Part of a small language model's weights.
Size: 14 layers, width 128, 4 heads of 32, MLP 512 squared ReLU, 7.21M parameters.
Architecture: RMSNorm before each block, rotary positions, no biases in attention or MLP, embeddings untied during training, shifted keys, capped logits.
Each number is 128 + 24 x the weight over its row's rms, rounded and kept within 0 to 255. Layers, rows and columns count from 0. Numbers have three digits each. The size before them is the row's rms in percent of the matrix's.

# down: layer 6 MLP down (transposed), 512x128, rms 0.176, rows 377-460, columns 96-127
# up: layer 6 MLP up, 512x128, rms 0.282, rows 378-461, columns 96-127
down377 100:181197155126135123162158104148099132102151152095121119126165150102135115110136143120153133131101
up378 095:151147159127104148113116139086105137136114164130112123122142133154107111164127158139140074106091
down378 098:133124142132120147118081133113104168106135127099120136067159139148106108120130119192134118102103
up379 101:084153130096148084100082165144113141152116137105108179135147106134130123087106095121124099104152
down379 091:109104108139167116195163123134124097127099108139172171151130070161105174132141119151126145140129
up380 102:134123138135119051150139165121076128078107119075122116123140119129110117145128108067148132120149
down380 100:125150104106157155129118079117186146165157128143149131124137141126145132105111177185109118142078
up381 121:129134080122145123104172150120157132124135127152106152152145145146139167098113136182126137134129
down381 122:103112174107101134126135147101157117113134111132129119110130124113102096117141116080123117121141
up382 091:089111145125112173141137135116087110120128121101141137150141153175154136108102127136113138112121
down382 090:140146141128141129112151121144135146133141107156130127105116097105126097153133144116135122108152
up383 108:080167116126117147140159114119098157165127113098133143104134151127105108156150111120115098100102
down383 104:126164101121091131117149116123128141154129109127153089110100131164115108130108138114147114132127
up384 109:134142115136152132135142125155114148117128196114076126128153124119096115150120124087118166137089
down384 109:076129132131120142122144132128135156119137080121173119127153119146161104137149135127157165097153
up385 094:135169129138111172115115153122117124150111150161141135130161139104121148123128052135110126159130
down385 088:106157152179123129097139122090136080110127080133130141149099145149101129120139136129147152157152
up386 110:122164148115144106116127153132129186177129141164127148152128141154128132128113121104140103130160
down386 093:153141126164158084153117106088133155133126060120157137171161114126111134107130136105138112124136
up387 108:143125119128182109149120114143131126140138157069156096152100125103107121126113133117128093114153
down387 117:141121101162136153160130083088144141105142104118157123153115150162109172070085153125129158129123
up388 111:126151117148116112101131166088128090129099109129132135133208072150121127153122114131100127078138
down388 100:117100146132142145118124091108113091113161086141168166115142119112113112114158113176112130120123
up389 102:113141114127145140108150169174129100101121128075125071111164159116130087162149117173139149116137
down389 105:139101164168140127179172140146117156058156159142132117122144115121144112106166139099113122130118
up390 094:131112112146146126102090129162163123120114120125143150129148135141119122172141100131161109077119
down390 097:120146163106120156122144127143103117136134129156089102123106134132122094135128155072114130131138
up391 129:120140129092130134124137080106150142146157156186112155126135127158093125125119147142147114132116
down391 125:132132112138153106134150137102102145142118107113160080163144105172143164151067153127126133120132
up392 094:128112132093165136172146173143126122141133168122135081087122101150137124135136113068118153115190
down392 085:153126148107120133085087074103146100163125105151195128122090119142138122104136178158132126137083
up393 100:150105125122117110156137106103107156115148107105118131148108116121178099148152091070092157077142
down393 106:150136094078129143131131140152153158145142179114096105163130147109161160084091132109154110133111
up394 111:150139140116133156112140175107131138134156086132111115115157133117131114165129151084144130096101
down394 082:147098147121119155126137128090156135114188082100142150109121129108123127098140120157144118123104
up395 084:156162105142125089151121106122121147131123139113141148132124114173140131131132147150137124090159
down395 081:157126162139111119147118138174125140160099152138102131154114111096113139134145127145162149119123
up396 097:094142121147104124128148130177123181159142126107110100106134112141132134109112152130131134104141
down396 106:106108147155141162161094141165099161148135100129114123103131121081160137129140104113106072097153
up397 097:140140107151117124140124147098118165153139117096107118137139092119096118142178127089154164089132
down397 092:145138117151116152098122095135139116092092142155160125128116121121123142148096158150103144181184
up398 096:142105110134139125108183103107128173147145125151108106110112180154087140151122178090139097124124
down398 106:158164117117125129117104167170130150104164107132146104113112162150144148123126150101082168157134
up399 092:091137127119144167130139113136099068158124152146134135138120162100139111158142146104120131137109
down399 094:099123105178129126091122175121177159183132107143095123127133150107114132123097084136122107123105
up400 088:140180125158127116110161107083098149097133105115134120158125087158116133122139102145115149078123
down400 090:090103153139171184132135164132146148091103096107162119151118119116146144092122159151138142150135
up401 101:133099122120092124156103092133098109136127131111124145106180146122115093121079134114096115153160
down401 097:146089133146157095114135134161173137138121132148120126131088164138101113161148118088151139102150
up402 083:140144111093107114072159099096090130133149154139176100098113112138142133156110103138132096167114
down402 072:135138133121102144161114148116125101167106112093127125139080150132139126142140095117137136119113
up403 121:126113122099132114110175128116059152104081127107116112125114126149093130118176136129087108134105
down403 116:097098146181167114085067144109116108140150106154117131170106137117151086131123100126124139157127
up404 114:147114131138109159121091119153166168141151122156106148129141169140142099085115188140090114100158
down404 107:157130140131114143115116159148115112109083114126099136132160157124154144090109148155137141143105
up405 095:119088150134157155137158123142128136116130121135114129139138127166126164138132060130091151113130
down405 108:148123052111123129091101136132106130130136153111143113112138123082115124159132126061171135123110
up406 095:106154103121108133121094175084123123131137149156167151141132136120132118135108153148105130142135
down406 094:146118100120138118139112097123138138081116146134155105088145123149131150088116155045126106143153
up407 071:113156122123137158129124119166137129163135155104097117119097139162106151124092133084157146148083
down407 071:185101118135131129115158132142128164096143094104152109138144134153137096124131101168136115119188
up408 105:112097112122099110099135176134179131100092155113127146149104104143114112138134147146103135131131
down408 104:137156096143123129132119112084078135123111131158091122105160133154129186118093114138095162115119
up409 102:134145123128114102098127121134130154112140150144139118153141140139109086164143093156135102119136
down409 094:140130084131149108090129094133146139103124119130118099141106129113104166150119109159146115092107
up410 104:162162181089166123092114124135102131107153095105116095156111110132157108177123115150101122128118
down410 106:127093156078174128131130165129105153113130156126138124108139089132160127151129129188153127131100
up411 089:128158094135167170114123107131118114165109153130076163178115173103100118146101077149096112092109
down411 090:123123137118140111131144177170134107132082118107131149137121161125160146109117122105163146076132
up412 091:114137102091118152142092146079146104127151148169127096117122129087094112132109153123131120169172
down412 078:119144122139152109166171119078133138140115087138094119119143104164145169076092138157141140150142
up413 106:097144136124105094121118097113123133150157116138130132110120116098092081147107125137163119124109
down413 105:086122122167128135101154169135109103118133126138092088137123101089138144116095160132139107093110
up414 112:123132082120090112160112125120141129133112113120132158108169126112099106166163161108128077132153
down414 100:149119103116116125154146108126135147130158131125114117156126109111105134146145116228125127118146
up415 100:095126156091101114181142153095148133180112129176146140157098121165151123129156093096106151142170
down415 102:145093112165149171102115105136110108097118124087119135125158155135117142104149137166148148112119
up416 096:160121126175115081137123139114125106118098137147160122124119100126100096158082124176114137114119
down416 089:136110161121152149124149107118112116114142161153114096151137163177133129140111105116139142152116
up417 095:115116170117104134120112072100068159130109105130146103127155151123140136130103121142177115123133
down417 093:131091183126142185131095182135173112102119102129111145119138144136119111095126120108134137155084
up418 095:137087131123168137114161173135110125117096143100114096152141155148085133116141150156136124127149
down418 093:083148102098135149160126116109104124088151114140109126113124155143186121102119123089158110152109
up419 119:112162087153150090137088141094156124128124109132126166114145126146060103106105137133161129141158
down419 095:142123138155142138139074115119179112115115090163124163177129159117121142104107142171140139132105
up420 094:153144141104131162144129154139126087112114147096134129170151155137109092160150107159113172162153
down420 098:073121103155142146098121154134147130134113118190106115118114142100140123069121119065132105109109
up421 098:102127125152112119131176119100122104084141106087149078165120142189125117152139139082142145101168
down421 101:134094113150167153106106139111181154113136143081146119160123116189143113157156085121107118113143
up422 088:114144146121126111166133127106134152156115121091136104138134127087121140119127113140077097129134
down422 093:104124061134091142071072123096133119131107172190130103137104139168117098157096159083152122136125
up423 111:130125104111063100112117093120109132172109124131158143144130139150126127175169135080097099136128
down423 120:158137120096116148103109138155140124172156121077127135128117103101131138130112134140115094112100
up424 098:149120079157176164117125150061127131159128120134097106147136175141131158122123127097105157108113
down424 094:082123142114127139075090125123116096105127171119163160114147139144110119136099110077136150112155
up425 103:088086134139170082132135105154114141126136124111130151105140112125132139152099077134156155136113
down425 098:153160149135091129129136118146114116136134100109142116181084123146153107105182150098098121108146
up426 101:122097085103140094166157157141088143098130126153159125150152128123152120108144120137128132133175
down426 110:114118149161132137120106139114140131153114140105077120122131120098103141138104148078142143148095
up427 091:137163126119134127128085124128125112112137169145163137139140092158123096103147112094129168119130
down427 085:102095110158119147133147153145152144136122103120100119090164120097125175133188111156117154135110
up428 104:088111110120148113112101148076119134134109108097107132114137150135095113177105119134179130094119
down428 104:157090156135135124106124142139099122114155139126119117122147115128149155121116144060119140132112
up429 111:150175129104119120130129131135125142128155080129114135110157124096155074134115130144143122125093
down429 109:136134134155085135171186122152116089128120099100105169138127144133155104115145156151124124147152
up430 109:088160109093104122111141176138092112127113091120129089144115139144130129136130133115132149101148
down430 113:082124167112126115124142154124145092076089142119166145175085101126095123125095133107106112132136
up431 097:163140096166130141133165113153103134144157135100120115105136105143170153102149137110113133139172
down431 108:081091164105117120160107149109118126134090138138155114161152143114133104151124111127142101080115
up432 098:150125101150121180139110147139124115109127100136125140076141154135113116204145152082121114094138
down432 094:124147131121103154146126148128136131134135113141160118157097117100125177111115132162125135107124
up433 093:164151133117108133084089118128160142102173114139127170115127127151148142133137157184158151116135
down433 090:107111112107125137162119131120101128147104122106109081095102130123129107138116121093089130124128
up434 103:123116136132145151105094134107117119112125162147163137119142128166098140153167169139125125108110
down434 106:167100121126126144147110125094137111118170090131165145139137123146110145156147114129108138102085
up435 086:130120119142074146110142118104091167098114175142142135147123143133104152133157145140124138101149
down435 096:152163120124158111096139171146146102142119106089131132128124119150147131161059135062120129194136
up436 098:117132137113129152099124077133119096119151131117122095116104067111131144155097153161109155074139
down436 083:152081164120118175110114133173120130104124126131165189121098149108138161089136089122122133141110
up437 093:104141134156103082152097156109109146166133158077095130146158128143129130162122128163086150124102
down437 095:164141126143125119155152129143157120100145106141148144135153117119147122128126152057169152156122
up438 098:122138089123137149091117117095138120116129109147118161115113125160160096165119148129151135153138
down438 091:126105134150135134128145137106132131158107149126124147114138130141101116114155100178114127116114
up439 123:122126122159131106127104120162125160181175155138070122113141103111159131139133128106112125093136
down439 093:127127132171126149148108129095185121113133112125157165158144124129118152113124120147150143124112
up440 097:108126128126130125123133142133131086149144080131153129114101065129140105151139101143126159117129
down440 109:165144101144104125132056139125136113126121136121126110098082144119109139100146119082138111081103
up441 100:184135127127149124124119167118151087124083144125120129162129112137113139137094134162122124110111
down441 094:123112115117144137095138105150083143113142116146137094061137137140150096104119161101091139147150
up442 097:166121095116118101100097129142103099139147122129114094102146135122128116138120147116121137156176
down442 100:126126129122155147121126155135197168092116134143142138135166107128136137129168134113102153119117
up443 104:173127146152135141131133149108116151129111161114167125157148102119151135105132108101160098109119
down443 114:099154121112101099098175105161104119136139080133127107110112121154121084142095133126125136176136
up444 098:148129107109109163164128132136092115162101135113109135124126147097108064127180129113125087133168
down444 099:146135140112134124114131112112153154115104148169152163157127137169128177141135148183152119128145
up445 105:099107116154176125097134123104119116117153138107142122128112158096133121122111088151091177140143
down445 101:092157091120132129122137139093119146133107114092174122132155168112132124121166111141129144124141
up446 083:091169121163156156111121126174130123122120172090070144174063130137137126103113124189112107136129
down446 088:118116137155163130105145127121132160101125102110154155163135133126199122110171105127155115145128
up447 104:154138129123111107110106115123119145113105104133125143155099165132127132124092107163149159132094
down447 095:139097145145090129160142074100116129084127096129137133140122119154173139128139124085134137086126
up448 102:117127119144163125122136126126167124149138133124088141107124090141083151120126091098122152148099
down448 101:140131099131113120124121105092148104125085110086157182119166118144132124094163150127162139123146
up449 103:099121127093115167140149164127155099152176129115131117146129149134151126122150144154108150128131
down449 090:124114137154121123108140136142129137125133163153152141123151101112115118104114165130125132117117
up450 116:160137076117142125137165128123147150146105057150087124140111149118129135110156157161134128116129
down450 117:140096119109130104149106140146138092151122174088103157133161151126083113150153139166139128105142
up451 097:143137117101118139129159185111139147137125174095175126138105152129150153077135120137128144127156
down451 104:124128107156092104125114095127118126139151104146143133111124079143119125145131108127147092130121
up452 091:141142143138108084093125069146129145090117125120138140147168163084150135187146138069141116143116
down452 090:127144129146116115096132138114138105167115157096104159157098118137115104101117092200122130095116
up453 108:190112128130161114122149164091105161104131155120089122145126103091147135124123120146144162160160
down453 111:168185121090119148118145128112144118150143107114154134139125099125103131092106128129126108125104
up454 093:123150097137112099140122120187135108137110134093153091137148128099159100115162090106116150141107
down454 106:147119131118118140129115170131127129118149185145116162098110109151125140148102153145145098086125
up455 112:084114092133149114082144176148114139142093141120106156127119160102131117091106097138116115155153
down455 100:127149121133136119126096107107119101102128126119108092143095109095147123113125117130191122095117
up456 109:124119154184119126123161153097137108126123151141109135135098144102139135157154134109093092147106
down456 103:126107110112151106083097140126169092176116103134119139156129137159131173155134137151131125110105
up457 093:114152153116106113131133119118108146120168127147154177140103180106114104142121153145117151153111
down457 106:122139129154140164139124138079174139138125137114144165086138105154120091145144102113115137124137
up458 091:093119097127120146136148127113108136099122125132110115132158161129122136110148112127125109128105
down458 098:185127174144097142101121144154121122138114144133111119111151082150148145112145122061132144144089
up459 093:079136106099138086104140098145164124145161130146090085126135112134085136114128128164060123100152
down459 134:130136153094139115117110103143140125127149181160102125115124117103143114130105124086145102132132
up460 109:152141143139151086119088137158106141113147133136157100106145059100138123135104137112146126105188
down460 096:093106148107139175137142111102169111115134132140090128154123161138145145128118123149124124142092
up461 120:137118110118116114102137134149143106101103113126148128125076123170114108137165137124099146101143